From a checkpoint of a small transformer trained on Wikipedia: 4 heads of 32, a variant of Muon for these matrices.
Each number is 500 + 50 x the weight over its row's rms, rounded and kept within 0 to 999. Layers, rows and columns count from 0. Numbers have three digits each. The size before them is the row's rms in percent of the matrix's.

# layer 3 attention query, 128x160, rms 0.15, rows 87-98, columns 0-159
101:517503473433457581539517433506475544545556525457479580463505494479452483607418505423517541473539455491428453498475576541606563534486491546560503411463597565539477469583514511508500541494568481517541362488542579456541506517425515463408478495468520649506431450545614433508473539432487505551481566463449456485518508395513551484469536587463524556559559474543460453531553526524405459626554531465474488501488455506465448540539504485533499513431500545434440513464482402492544536500442423
097:535501528470451528530532407560567413515385534424475492502517492528584436474450489528439528528458463487493407576525462541519516534412506451403514495496462468519517492440504532539502544581463586573540514608409556492453421477538483423532523538581547424540536438548462422470377578471414555518468505446451572458563445544598516482429486493497494525490452552487478513441504510521444555469550405527494505495567436443509567582515525547525475479565434525553514569543518424495586478565584466
086:487473475497494500472540454479430388521501450479521551607545499490472480501521567417443418551475530479542459522482460531471434557506469456567492542495557526592544498569597604616476506530536387421492429591457455453521476434413404565559524529438582375460522525489571458531489505546534425479521539469486494493503560489400442440528498524428467608623511534451484438472462456504476577566498534556495440536467466433546564530504474511529506542534438445534508487531561467483564520484567516
103:461552520559521464604611404524533559577438595572535432447475437562514509531413551548396493463552431509483563474439450477477512483552613517470479545468550490478506484485490471574417469464539422463485482480522542510488422510457445544435491458468473521470596498455490509492436544546440497458468561560507438496552493526551619542568513594526536460409584462431525441448521491465501492491432563498415559492463530449463499557538540473499544421460416442521436446527485555527504547530620549
110:548479426389509431483552507530525509530491490374431466486419405568521527513474499541523495552438525569528446512413461620583471461504591525483538648565437443519491577468543519540461449445517450463472529535533549440563518424480552511498451513638449571451519500510462530464544410499542496371479532496457546514438467581525520472479480595510519472479532457487465546544409505419523556574455497533541441390576493537446513518489518455502511562510457530517498486484494483541512527445550412
109:497494532520517475441473434488547476556476437481533496571531578535495589427421519532495507511403508495456504555556545495489555455539471370427488543382485456423473420518493581526535477508482464495587478520505514564543473617579533487509514497481573488508573473594409549555400516473458496554420509467476501417467455421530448507439491557606524447474496462615538580465428492501524554545469560518533484537515460501424524561503508529460455489577479427529396516564418564486475455532424581
122:515504449507553598572549531512448507507480512564517557491462551510467523528380482505431544436448483544422533599554494594462490441565533520515505456493555501521454525482585565472487520432442443521479480623498548375453486462571484525491425509497487391599406427459489481510459537468487440504503559507511570503503501455536506520526473505465593502425582498400480428488557479529506621583434472469438412471517498510553593534439480527530514538562497529448491492411417489529480587476574428
104:550544515417408412555547555482560592544558470537505439566541567495444513513492573478537473558523448477517556529387489560568570548489526495484381485539493420456571475473581479517517536486463483405449450467447441420497450468534595454471507546538422419462478540530519512511573483448538486508544502521460525454512481499537516560492562529522524466514564369503557535478486510538449465518508474489435643583578476484527475477480473538497397510484580479435400454538597507465436463400492446
111:458541505476542364442470612480553523509495505533549565515515411514452525544538557445576510583528454507539465519473490500613420536448512551509440451501565431563567508523435480486522495597524554495350442506514516507402539587495540462514506470454440505525416524484429565460440519460457464491518481497521467473506496503496543584469540460584410448486443562554368542466478461539453445440559566613479541461572564532456480514538497461422519379541553507472466539534525556532546480473509499
101:431517607492534467477465601505545490470491456413486494528448514533513583535452494495506470505503530567451442500488495356411385558434504532401497477417517549540441468580587482490523498529394548556461463480475533483451548524521411532435586459494587483466491544435540529540499524475454484457513529495546478566601465475429550529531466501489477532603527383476460560569435628585488476499514483434441496529598519470508551475522577462478576492471502446423495485438448461514524455576517535
101:486544478498484517456586534533476557504540568582457497503543529472506542598479444511562444503492524533447397499456490511558540533530519556562522548516508569516469545380430459541457462420567476494413509502527544418544459516490435516384482430426444451560464503513514517538557564463547585437505542397540503426561542451475463421496571490460565484468572459445498552459423515420538512487536483572568437424422529470581496528503450419496418474405553549404517560470453455566467572498472559
091:442454432437456479475510467494485526502525470507656472482495566545428502563524559571559580562443499456429497458494514444522526455448555412430536589426496546492474474582445513512428569492438435510418532451482521418542554552558553575424484479469598506536542511496531505477467504488482539530499517494530476509503502445535484533508494564529453474549460536535490516499530555479459524513491431538518590533422459538543532349462430457480451413603518593505574369515504550519426558562430590
# layer 3 attention key, 128x160, rms 0.134, rows 87-98, columns 0-159
095:515480530550466477522530454503510468443445455503526366579480481529525479486507501545479457499475568559492515488546423491395466401588572559414481552569469455501435611414471455524586492559426513469496646534415488517422512540585513514558518481464493397425530489412382521510515455520490499403505519463524541490517541528433424489530459446567468524483545482512481530535451466514548590463385500534518449460504532526592534466526493493491492509606521493572576456506552529574429436476546510
092:529445428484537526500503556483506596475556479532519491488521560381467564480505471497577496444556516481553538451554507473506494521544517558615422512457519523547433492467529392469529472356457401369541498460537447496564557489442514598486462552494495539492486543443484563540547403630543480529509455551546451521426541450468453498541554479553523443483577486516518369508509514545588516508462610425466443479471581538498510491503481496436502454478546455491508407520445588482435553509450471
078:510573421499561549554429475546529581526481548517378563351392471490535516471478495576545527458526463573435532504491581441539545461473592520423541463469505490485405514437433412418531415495494628541528535522542530475493465609602542418493543477522395580512466472514460513524502462512481538482555531521468523454479471507494539538443500470518539460407539478437535531582529516557488414492454467440574560431530508489548503461516511512511534491454538470456563472478469587526394540465447510
108:446464506461572514353415605522527428456506472451482555620508510507454521431591496402522534592504497527592507515563557428503587549443503460455501497517461508565559452535460525434535440505464608557505482489495487611523550538477559521534484507497554504506526542561471512516471456477462529515515423417498530472435487396469391527467512538475406444563461481584528552532486501496519530409542485472503509541513407553502478356448403521492432496514598505517447492527493536441531470532461537
095:511480527527474570570474481496461506511433488584565565504507597529442501517519498493472550489538499452468530486557517456417509508563419482525512341493503495465519419502494474511561549578378488629522502550443474439429530524491409563496538444446541395505453456481486426426442616531510437567502546581510510424583566458456488496569466454498555577519542498537484437479583431487417453540533492481535479562423508533538517440564528594442467488517537471431529467539539496444428488496495601
112:413487500520551488495557571557492524468432573640526490471549500502464417509587470421504506527525409477459558422512434481473545578478511517516557442526487592556591548505517456429470432467543584471392550461481533590540530447420522589481482479481505532515464550459529482543502393548436556475497415518504501501485504574512444509566542557389434442472437445410517443469495475515530478373549461495431561523428551491522449497541494480527517398431468603486504483540555526473551512527548515
114:483456530480476519493616408540596560531469507426488510518540482498437520526551551502486449485520528462583456485538539380500631438528496509420520513462412428407502452558462482410483443481483564498550556518505494480523486443498515494591543440493527515462611486508549496469480503551588492519418498496477501471526510532495461445533489598470536417501579435544573553516541518497448486567483484519546470501437494495472480499595450541465433508418475446579511366659598561489448502427552509
096:509493458539521461374436391565510418464491561446462580419563428495582500467492438478491554549468594561425474436598539503408494490564456494517614500463468563588536432527485455455548476525504455525551555446531624556475541482461432536493517438505615559544538469452472536476470482550493522476414496497501486464518512524456527480487419551513479529510480636552448485466534506447549542439502519479576413467450495522466541470521528521419537479504472528541612533496447430484586533580467527
102:577536508514472518518448387486409471481549372434438537443454532547515484517529393439511442531465557566482506503467470502451429508389494501592549528518448546605482461512445451493468548465567403479539519442559402524595439424470479522442473510564559481495512447534542470479579479541568591501492517479497464491544561504428474478477456477479571584544508467594570494555484552472575461454547441470553569546462470526630440471442544546528499556503463508490525602478473396472500478546508503
093:586453454483518484503512391453479528491508497550466496441486528602442405459535512550513533480437480497492536480438471596455557417521520498506461558519556443484427559427467554576541521480534472522525505592460464468520501501445522467580442471536469534473495466594479542442487544538586479488548455451499437511498588533539518456480477466639519469467477575494470475449526419509505480621457518576617424431508441539520429444422498464582393591520507463535555430528532488523542596379473476
098:486526521507478580572522386518548463525478463495501466496459472473549446486449460534425510544467528482485488603477592490378582445509522510483441455557520436495450475518512552452514601536476438532609507509499461465479482477490519447598458479530479621455478440431510554578508449498493467454480574562449393552463472511487537514519429409560478542486563510575506416480657525572447524555470471500571538488519500486474466503459571555530570530520474472493603420532527472549402521472534371
100:547537471561582452491461510614516500448377497462454482584520471495484530428548520445557483483482391519531542484596569479543483533575538486539525518486466501448567459430531387508491504389586564479529481442556519601546431479466452504599429523498531515443489465538405572510561497520486428472515401537468510500482480590542496527472428484525505552557529467483466437466495414531491496387519542481427465506450490518421467463548566519495510453520564382540467552592520468473613542439515490
# layer 3 attention value, 128x160, rms 0.285, rows 64-95, columns 0-159
115:454559479503427548588614502484489586309452488415447457490517494501499521422465437480500536573468430504449538538568476417434491438475428502559508549462577490446489485417505558544475530526508565419396600568586510521491489571554430526485478475459534578470495532561509542512456474464564423491566537505493545516448574489479470554373485520487557540459454533514513463469534545515532510518528490521514546593526559543535564566443471483442445467475542436564372534499505520472543472512476452
116:494532529441382525555541495478526513486541523570476532472517428543482464585533440437426439475418554466622488484486552428527517596487505464548532520475440390303517500514499552482521537436511367485506504466528519469512542467448494502563484614522515493557513568470476522448459471503480492435386502522474461446555599504503525553492556476535462484485518457465485517455524466539501530441512572483586444594411526513447486481509554627508437470481509504470557554496474494466514559641505529
138:517516518528599607488398516463537488558559602523569436498456435503504501476597511497394407496481442460490462444476540433458440521506558558446429533471497522491542634509515441534569459528466410542529538484508610522545502450439556454530513656492543419428546440500554530481567539445501534517475451470509537508477503467481592552494477515439497420510530552418533473462467488478522519567509499544500535514510534411606462542382549414499539442439503530501522538497493503442446505545462409
099:498534383526538510556550529535513493533475514426507446545582471592458588453423450453557507499447483429440491517584476458491534537513482491506470536462537536577452472484490490563593466412494489577497543509453476500469391463530473491455489563485430398539490453521558418486530524531481388493495483377491528499437603617577575497541483453502428441541453504477531500527488602428518459512527466582459554435474534532451407487599518452575453542535540517513481447435517563523418605487527496
111:495476545454509509360483604473510524508469390511568527574468541569485420538524515458635552505472560506496584603563442478432415500553538410543591501523531529550524466499444497445471577450554401543523507565465429512517466476508501549530478511478488488562451498454573497470518506514514486542564503472560514435460517442442458575484491559574464502497460408497443550488473531425522479517502537437510465534518545446522460484536606557542475525447459490472504428462543498536392447327459564
129:526600512597432493502566502503394479465486445512503455497414577485504486509511563458661499560528524464503490471510555543508427521469499505527457531507537436467487580512466550535521444513437523511447492477540514566583436440598587456546524450498514577465477526401504505469405484486593568600497477546441481519515397486455488490460405524493443487544563480456521557471575510542550521525543519494537465560498512328486476381493531459459450564534539437519521485553488478498477466448367473
117:439583424450492504493539424516459553545511500419442493593564529611569486548564450450366435526445559542495624540399460443508518489507526481455561455593524602507401498514457507600452572487535528512528501522576507494450464531414457512502542578567452485528465545512472497536435407451407403463515489542546486398546544553540474449567518521500462437577448538573414546510490539493504509496498540408475481457472492560470533511486451520409489554481449547479472504577528520506477504479477477
130:440559460597477426509528517507434474528547526462503491524546591489527462437397498505565496433480594548475467387409597534516441491533588510486454420520557552552434499537507491586512459462509484501565529399476500475496486467465551567473516516428523596445454507473421504492377558519431528578477464579509472457508464535565456339487509454520472512476547503499487447533542551539603508456488615421491482470477511493399582577501524564472508510530553491483486475413530554458485527448569493
129:483460454544545541422446525415402461580536491525469504512540449493456471491533444451596577566454488473468469440495436467562491482454417543519472487515646536533533538504514511531519525568504508504499503573477519474492519483444590518602472389407562505545410452449523463504458467494533411554511542485444449403528444574462533581511547540559461525499489476490520498498505513483415627486533487581404488612494571577558530442470523514378457486461548388522499466453474555573471524520486476
132:488537521505476535629394390527430602522513443516514526618506514512509528456516503465436429531469495498429471520500564464494573513583451513525485445491552570599524566523509504523532495485507418400459498501481436461488551441506499568487424531473558426541407495585533591555493529420407497539512513451506489439442496485548525549549415430548528487479428520498467533439494466567559517434425485473523582450554499502540562538553540419528489567453414489569473354472540577460521509473487538
127:451430525500513549511473561444414509507552450607473526504533518517580427501592496415519505494448474491476587499472609525521506538507512515466485443544427487469548551532434625551562469484474443467419544487520523474523489384541497510497501547479514483445507494436518447412628501460467496472499518486537469581495455448569491503508488501528522635331549508450490458482485454556471494424499558522466484501517454577435553558516458395463484485553539461482499519634509449522440536623569449
121:448537509477504489487520423516604507476457560509476468538534431540459531458486431456433549461408472494542532468509489469610518539416450551426518450500487468552503499620480434604507502530535517500514535505631509429477510510496533519372568382522483493448468439539388487577546473498559446475493466527536537491448543517610492485393514494479472516520547530463579501471486507566607433517525486431504517515490463575534564576383438484598513475499463503493507496505507461623393546436513527
123:585513474447456382487488456567460553458501545514495475532475455529460377528473475467375563490484536501545552587547469476540514465469455480513519516405471497386502460551493443572508414504438476487436492535513527531546536451515436508575463517486493514597426559599510470550458523460473569429565539551524578479470554400430506494495520496502573458556527450483459437511443421526403561537502449510497565495468605551444509487481484495479535506389673551560526571491489540573528510510504528
141:477537373486477524436455475561434601454544547533512479495482626501507551513461463532472393595484537458609578542481594527526565533489555498458578498537506500491475492547383520424431527489528545553469574450445456475487524533555530423557554528384534530433543460563443441466435488533428512474532517450434429545525507509458480517540464533441491403554499550518517453538478546519511539508526502484498407512532569519453488549457650498521572500515508453438504521461441459399498522419416522
113:504506486462466466527488482520514542484446493518568582524564527481492392464462453454469556443430529541543531468593613419549551564480516481430528467535468520553535515533437516603592410451476526462457438501520418493573571435553462478536404428574512538459460580463520523450525549431478448522503570483531593477386544493502518519501459549556521570512517409482479498453469555603541520446542517476596574498418555453548444529542456467503451541458448448482536438515482502657451483452459478
119:550480411550491547461616517405571484420506603527459459526469533442525483501432474534465492483475425467566518475510472577457439491467565519482538514477450519472412393492472414567454518448470657473534532511548544482539474462486406435495472569546475516509522467474597510489506528542559526411434499560415578488453544565429561519517362442479511470501480558453497531473530508465580495509533523525566558477545529496557400529586508559553383501460528579514422492501527462443488487525532554
125:434593494505440514492483544451595477518482521504405548473535502493516620453597506545544523527555542452508566525496439412477574527470511519581541481515458495544445431418470517550513540485493583409579560458513482392456442481492399519432575542512515567458385578482487512566450459508556456574526487467525432509467638506498467493529541506400490457496415387503573461479549522517449602526476486441506556494552455499515506440552504430454503411451504421452508507505521526570537465556525529
140:498419412570520485542511516551469437505558453474436482407526513407556455486583510563509574471458488413538497467491538592498497562489479567490496564547459509422495591526517397524448509530421480471490462488519526581443525387626478510497429657429469457460524446454483527459528506561493538586545544490528427433543440537548501545474540543468623467527444568496435487407508513493397455509506470536515509416507522607543536454584498482495450492447542468500463498576527459465551498514505476
133:550503432537441510543527455520531482532485451541499423528477467475421458537425612481595515519563507459488466371514438469455551504513429532575515463511508483401350488540545534470478536496397586466490480484513412574520422530459568563464570423517538547473509541528548463464472548573564502471508478538452549528513452485442484519503539517524465573543594491533514519490604468541535472431513469549455488476450496488434495494292500443505435549542523531484496573568459440571504550556507544
124:440467455539505462545463497439495524526540512547472587474524583527601568513521560522432492505491556501476497584398483393475499542501607431522450593513426461448470498471459533477541539517542527489583492470435497482439531482435442474526489636499573523476463565576433569545619517579496550495432549450474358603526543517507441510499530473392490397496485577464559482473484475504439474498451480455486501402449437564513537536563441581455480431578532495480532462440497508456497507535520502
122:508556458593518497527487549463520525403529438437497457508600435534467671488445377442505505514590425447511456512467472436559597601469460471432563502483459415515467489468619518481497463458533482511557473490496528443527521627453515457540497451480482544451496584418514520523477445506532511550516472406485468516521568528610538438437543532569422573485564485532455454568557565510445499545467470481414525565489557448475523489495441475483464498479434517525524579535492540477510499506567411
116:490564542500423404403501438579586647547525484491548571492457533505467448506535457466496549534497460483524548505464504564482544489574469453408532476435485529505439495591471515530454467477529443442585432547539477491490487520501459517444536478450366518459494476615417470521516527494445461549520500456488379546591524470514444504465468508533500486518452602565579495613399494581491433476405438555491473509469523581469535523492428525443568503493606561486493480571472473522465525489576524
129:544448445546470523418476502501442471531382486602421518402469409406499497520474527534556548467463573503487401479488448535507501530452482511484489471517526477490504414506504535477536513496403478549499421558508485510488583509496528488542449584537463420549474454570637518529536493532521430523456502635480490513461468545505560584585436547479541516453514507473578467538424536466474513445523518657511496467467521690457447462510533512445472481473471481528477474540479539539470390569523539
129:539422482475530544515492459501480427626515516501513515480452512546450462566554491498446597430500511461523428543461513489502464544455479534460558515485510510471546529527560468560470484529623543465467382564524487490519458553526522437661584486517517559489511583456498555483483466458492405457485470484523345503582530452467499543484397630470534482460527510500496485408473481481452605491487508464522517494447522510526587500512439554483518469549443434584502625423443566498507475532386457
126:408523480456451472438382476553472426465520543526516468523519600508516422492465424539577530483441577527516538495509499468575503569592520517486455425499535555470481542538437499526499483563450521490488552470416498529452478477447482619556439605525456465461421450452516449507506467583479501459498545590568523546458468483500524547600495506490613483553460464532519479453516533499495529530445473521488489518481499315565443555534536403492412563519532494477476479651470395563555499483471533
125:588441485501547479510490483515419457516432546533508503493457549527544552453551557503566387436442576489528505426407415548429486490469545541557506472527508538552477508462493495519466538541530542447603435441443441445487411482401464639494499455542482480464564433475449570528505506504488530536489400498508546542445495473470505536611521544466546426553464443594519585501555527570469525470506509436557463588486463532502543597511482501477487541453464509397558460533447533523492563377377542
110:534470452491550513507541532413402557545516480388442418476509437520520507491451544554481463454573420447572480508459442534559537431400525488486414468513521540469562535552524451476443532541553513479522376565444566465496484505541518541599387496441508554474540537500502443535592504534501488445524506456530553412410548471580469499501596515464601508568448499545453476504446475522463528541528424467496552533436483633489538446470561524590551486458518484495486519531434584434600563461483449
121:538555493539438495584471447468465572454423477508519519544467499551524486449427560474515580512644566438557505539508474452504474429551488467504536494425465553557448424545585481460475433581500576513472434548521531556516551567524519597524394484520519579601395476507468450430482521479549523444563508518453585446434510455464503553514502491567464510597426417487451538496489486499447529532488492451498545462492502490497405427518432430528523627498454493485426483417449469510574570435568553
128:541540465472563485524459517491492480590528493528567569491558525474431547602532507538479504521488380487433456499522509520428545501449533508483504467436469521545514513355591564503510462453476613546430494517555451517503402499610549504486563441559550561490551461505501551430505467468461435507436486442516450487583516489553521544458368504470445550381519568565494421524555429446509497467459543535520437472504474452553482554558491544595508558591524477458497515401522481593486393455504439
101:526497528482482506499572533470576465461495505542441419534476483522568492450493574516441362380466561502502506483410499473580447489522530530551510444600508419533492492574529411373476551465467541536417540496461445529446573413474519468449506569494521419517562464530474536522601528545550588470450571515451566563539530532551495517505604503428483457537520529519504458470508510504551406518375526474454490483470495520454554555490428571577484473583560540436388471509451434509528470506528566
128:415554479523495452595518499500450462504473581516572524404525517463421449437420507488530479529552518512549355485476459602560530448536527447536484475431554388461493516504507445518525504416492505484438513467508477557519421462505513468488528480520574519425538479564418471503510578457450557489463537532520536458485460464483472464536579466457520503543494483467587502548530520614532534516523479573543533525388456602478616439477535544531558418455628509527486532321432497515533509520523484
127:488594453570560484455430571555493487481615518544519503556467504454432475513482472478548492493556400558510489512457456484562529446506545451408516464517462562522622517454494525517484532518470513446538489507480433467461403530540419463507537518489583461587503470381651473462436559488532555411516447516523558448441477536473620485565561483512549479508502539525428452526566469539494528513447507567555368499472476374464549492474513467443425457541472516483507581508545557536539543445405504
# layer 3 attention output (transposed), 128x160, rms 0.331, rows 64-95, columns 0-159
112:392466572506584454449459495447539372545433565487550477492432476542489578519526523585570384544544449484485474490496524433516469599464574539500506526455457578480475527424540535554550615451475445505493364541467522498536482425574479481529488430505470518519519536583480517505557489489474480399457595581507468407442534554505429372458445443523502455551490522513476505499582557515509504526515496496433454485548582499506475589467525485460528539439472421505536543573595512478439529525448525
122:443551530458548511501636530562480484501520501525470472446513498435560519506502478568432542527518495493556558460473539501428401516525554461467407450420493544618438541420500499516484444457479517492451442494539542454478511458419459545455478511510529447516557488445510431611443553531510442561594485520390447453573480548465484584473574552468478491445466524539454514542511571440516461552510453469455565551633506437432491487421487520496555601472464508525590467506548539609561440527483379
134:547528524480493509540509551439433526447433390461569554492463505548510540544338544452440560519419522486426544545458427448538459495516502568560598486472495493527494531550490551475508497623384541486523497463522456474462521461469439487543556550467511570506469441580462396473377454528506499576560396516485491523500535513576533510486487556421535563515550374519485522523486503524544466482481548501451408428505519463450518530590512504607537529569483539479438489409543443539489506605495463
100:473461498530482465572530537447525509592436462496452559604475472504459468456518561444466471597525431643550461531411531524442482438487459573490466435446483396486549480557403480514472472512527447427490532497483460492537507486487507448502370490501529595471538528556561499454491498598481483578475500548552493540576500439467440445549531554470479455560505410460504496537490507422500577494507499468601540446580544493597515586533480537520482427575420420435467606561515439532482571432506510
108:460472450515506489494513526565518503575532519513425598409454417536591516480636446450584511507484532514475509580478580554479431488498519500504510536550469421395498468626543507399432505502470474514547514406542511526462445491563480485488493450532511568419529382511615484513500507494481505455531568476552527526512539492512456490470497553519518394516550586477561394510488559515523488473442469453444620470452485518465545477526410429554527438490478474504584434425424553536586543423473508
132:377355458491499560454487563456476489466522576467490472491611442580494501491583492501527484409439476477532410515536442490542499546595538446553560551523447535533484525526472502447479535490527502436539372491549528490533531548495508425572531495518477415479441380462446485466515472612446510485503442437557536602389496596547533467483471445561585449514480556539579401517508474504497547522565480452527494493573447471465489494471547493572549576463535486513441465437476556482535469534581548
115:518481507475533461473417482451524487462513566490560638514412479503521428481473444482505555609554511480458523459462470463392449531499625535449434540462577487410499534470591489508556462468528517536509439494451510447555452461564584496423565475478504492505566546409587549481509573488459499443518537540472424552525473462423569549476592454372444576637518426464481502512470544447459462517499464509535514577590573435489534476492561485519392517450476546524531468543493440555516489497533509
126:459491378479405461507611471467549511457502531464396444541535490497476442596592536512509560404567480466586424485464524450520554591592497476474491579541490545514575504503531447512451539505456470539510492443553569435586478583529502545428452501488477419587511406461503592416502415485502450496516504491474488557550587468458498508496476518541525498607493426553503532543377464486508510462478429529539435537570537491536586456559520502443478467484510581498471490413496477504436444439562556
120:466554425515451548490489452508473582464488529548594609490523471484412576549627576488522483554498479528441406480525566509613434425527531517558460476508496425510512466453459518471454540540557512528496447430457487423455534507447540537468529530511404455506528491507570408464536527569460501484479477456482554559493632553518425441409457441496538446552536414474425502410587509470429440534548519467481505555470478549488476432537475443505542495466558594496482578539597428553560437511480533
131:535436477473439494364549491468474417455502507498516517486435526498503465418448566423529549541525495465454447451420477469531474500489437605521435536512392530451561512595581525517527542494517526523557521408553552436561433504475478475402549471523489560518627544538444432575443575512484369526559551557512468526483580432518518434520470581463518500450448533445401523552568485481483509513457482456557577526493591489559518450528480599491538542563432513443454498537553458479548558443519511
128:550585420578582486516551532456534539473506488560511533576441478557500504495468539528443480454531494446452502435545461548500468492473471446487498539449570612489563540420638554518408492464551523462532439526498410507522562486456529527506504489455508478475539483494443416492371478494499540526575500475465497496513525467460396532538484552463513419419462523434520545610483488450577538565538363539563513412397471382535503464577496460541524509451565487417463496536556569522499427545556534
124:567499550476498471587529484405447502497500557429511465504455462424570533448485525513473435581521536462408541424476541474532544547539381539444433502433463574444549468468515452561439595460521537504478453545423467497431469488580474524594440547565492465547480543497505499469505491458443616557541507483450438572526496497525465492459462524501509515556559398514518608519542514511591431517530574553502520468467543513429502420502531512462431555646545491441454553539515527563384426426499462
127:548487575492460579488501514497511515517469494486473473481627484437477473548467515592566553537514464583420552505486530474529482452494532542592461597409573483583390516531441536504483592574569471457527382493527503511504480513513455427487499486472537444486578551472528560569465480455512607432450500448437422434476574445527561526482601482406399509495463573471483549525510470518539432460504464496412479516531567514461514561451539476526439532528489406425496387586547543506484489492425436
141:571519517602431490496527497464461512482522584434459569504510425529564527438519550571468478484514480505518447446609491462490544513494586532438429516483492458500531499520505452543548515543382508465561428496484442580562418431492481479535485443567493375574408531416524463538522480461554443482568517480630531517517535510432532539511515551540440567426446524532496414469473553432524522423579493444578360502577497565459561516478425527542505502435519566544479430451530472423521549493532456
118:463447509475553584520532436450474462488548514525507464466494464531530482464546498561494495584471485541506526498452480513541512530553407464528480522465531498496537526595574546506387540469497477514501490481504470457415473554492492481521401454494423482467582411486463552539517455472445510437524477564499439592553511450485439378422490559541512464517438633394450528534564503518583504511474440434552526482479574548530433424513622553566411549565624380428524466516559533554575444502475517
121:437480554572473501604480538469519393523368455502469520496504549520517541456513503525522456518443456556483534495448432524564506568461419514418532471473482555473496511551450526504524409392376455453513436528572531556480484568501554455642483558566466551496516496603528525527591488529617506464515469553497489414554443525378456451469483460450447489515486460586499505524426543591481480398446456543476496448569468483558573597505503539477554523493420498513538498559523500528495513456514436
120:422485501481548391530458510503442557534425449451562491452325518517437441539564452525458454594531418523515464425487429532554470489500489485439560520550458554504468408538522595559518509485579515584460492483479551536508530487532484477543476480464478390442470575412557578499509598498535521504421599584482585564511507564432464549565499487440415539609600536554528471484468438460525421500426543487544518538471484450529550505437498529494518567471511444512487483550520461494460505538455469
134:458553505527448535474503484434493534479460522546606472526406516489359555543441481536491409422497528506486538583492495535469505491502462450482586446513613472531514449514506516488545449397530529418543416400518611487585560546470598463504545461531526467556439456574466388486509556492520582470510468434512438502435478484495591503508543585474402537494458479545475509548492490467434540467501491519520553507550430540580502607505459503454493441484541401516423502470647491526462534527529531
140:488481562496566508500364515528541540378469564532536496539659520500521361540529488525490507436415531516581595500516577465530509491455465468527448519416418526569517583460438448463460572403497505431452521543486495483479481548492499560557524580430434488480473563473479444501535501516516434544421467512445449460453483569458476424507521489530503447583550513504541465519519427509492484587528435537630524529542422512477453453531432599501528502511456512521525515499558548404487408549537516
124:520519488499484458464562510556510580468492515495493461501418547542438565608478502570467542519536439469548444460562422456504532493533504482414508528541507506580465493506470572618510440523534453499517561488461483546571480469460515585483489453578417550491517487443477481567504525533556526594496546492540519340501446487541524651515487478318512590508491437503426455520434473412555549461451482455510486572491472487492498525388554544429515472499426538526548414468454405467523551534500485
120:464434460531646491609584457521545501541472475406424586502540503519412484573556560482448461499509476545441512491454527511489571491518548484501421483545451506528496419505472465556504528508518594572405531537514512466665498408442539597501494517501508437498454554559487489551444573552458513425443577444495515552433388452542496493522419571554529444566464499549518518515502503489393512529444540549490496455524529486444467536475598468483504466465525481385483539456531465462476390506486503
116:578579495498528530558459512549502451440640558414525477534456450441553487464481510531521476517483470474541456477495482526478589420538544533561437482490496488502551469523519556481627471442470609518469467570531531495597432430535500565426437551484551474562447626452428514421579415513555555522542532455483475471430569411529528568541500503494503502515564496524492493552515512458500418487595435489521488517410519556531514526522525519416395461524456449450487444554373498486431431442466465
127:479662524454500637539560469481416565449497477524593456532634517470416461519493576493522444474481426499535516476529533545534414454501466544553524466419463475539505501409479553474433369512524440507521512461480486552455457496488518503497530422437497379505497543569517559487533491511549456494547516578518498471577499510498435440451551430400486430445487547523487475459590538530474514527455475507564578523490440496509490514540500545453479415517455570484548562580555386590467546533520455
127:419519618454487543571480526582401477499459574565503476374465416522489513540505503555490550526503517519469573455506456532510574428487607443588506405542555491614407530562537509567515528486538428526517548452472564494500545468451563564472592591459492460538514468422457484491519513493435537515515557477538504427428516506471488485396418502420474521536437479436513478359544534456484480432450486509457471512459541474388489527530568480521476481506590574585459525504458497529559481519510463
114:559527506558493533470444428431498589476575524441452497512417551474438473450515463455564469504487479477494482494521474397451382549472556550423584499447537402617563493520547561472446499470503527461530428523523498501443461576585525524501541410465433442498585488467472494500487482403546540515561454487507525539583556473411526497531555502534465477578511485377517440463520478536514518423479499435549580486471435511519596506517533567596518451506601453530429442477591531490524454536602563
126:483472423521448453545418516522444467465526476514606434447456496527529485472501467502466480491497485437492524492515551450463561497512447474489540585468447485468585509469458466461439443446523434470526574471585524442495525507475523465566635516395450498473491483440551481538562499495539438443441477546517546538532486519459572567534526487490575685600510592459546510413456467414515492430497600472488472436519512498571557373509458550532486504529515587539510442448523557547520534428635522
110:509557519520458539447501416559481473505481466493613475525505486469423542519516441561470447458574541579405588490531504584455602587474604521507469469520539392481393470460484424500531525529492463532517486465462433520577526424520497472497577534477485550483512558503453457522478565408542479431386418503469564486429475474542565535471459473507416525514463501477482502436468575496424574541529596508388544485488535515546593494534478463525439490539521524368476495528634467497576505510516541
115:493348518531445519401523513536567437523581518529440608460530552437537479507494508440545544545443438586456599480481436504576481575525515558485543525499517441444436451492431458494572574560561451460459521405537457556515536575553484528463528502468440444494545560503466511466558519481478434438354490576503516418444482499535482501562457522513477528517519553430449432519596439552467498577447452439480538585538441584574473500485531475528544509535552469510515488474541560463504460388456479
130:449450583541482435527437599511392442577497559510484482546484446555487545482527492508481522469527550461564471545527514519521546490464430407523502438549526517476505493598492539578488455497504557546544575540481553542435549510448561542436455593526499595445469558466513532514546530568452469545534502584560466470483496436480437414467471516609617508386452476485536549488461482492467471547408373462641411448517463495460448469495483485578562438452548522477389491446497506493445491480464529
104:548555501498474502478493537506557613442466528524596480500514564429486510538451383462492537496511540390553601488464554465556496616497508470372410514491509476462425580334464444513472533569530448501527486488474491438526394462470542500588494479471555510572509450478531577485489468448525603511563489521507484431511416448485549571607504482435475583464464479576492499491489479512559509522474482565471528464468553463544411486441472602491479480518416508503479469440505475500514565593544562
129:449509485391339473499462520506531408481497492540532275509537522471490545578506474582523475480542500551542476482558533510544543522507537579525446414546521539621546491439470461596532558596445474496431475534485547569495573518446385460524490607454425483520494508541507491462481420512566499519449426499479508485506539470589440454535538525587470466440531463499481614514430514482503472511508514471545455487534519490547461463538430580429482557467500526512517462432469459529513543468505528
129:378394534459475604493502426512522465520451451460490567496514497509462512587475491497558487479523569476478546512535474549487340466399484458496479578544570512533493507529476507518456441500474555541459489524509423518450527574512538538475480522459468549453512499493507532581425470480556518473534560418554460646471551434489512442550532465522533555478530514453532527429470517446412409495501574527577456555517547528481551516529500397613503560447509582400449433411453547467475592534586461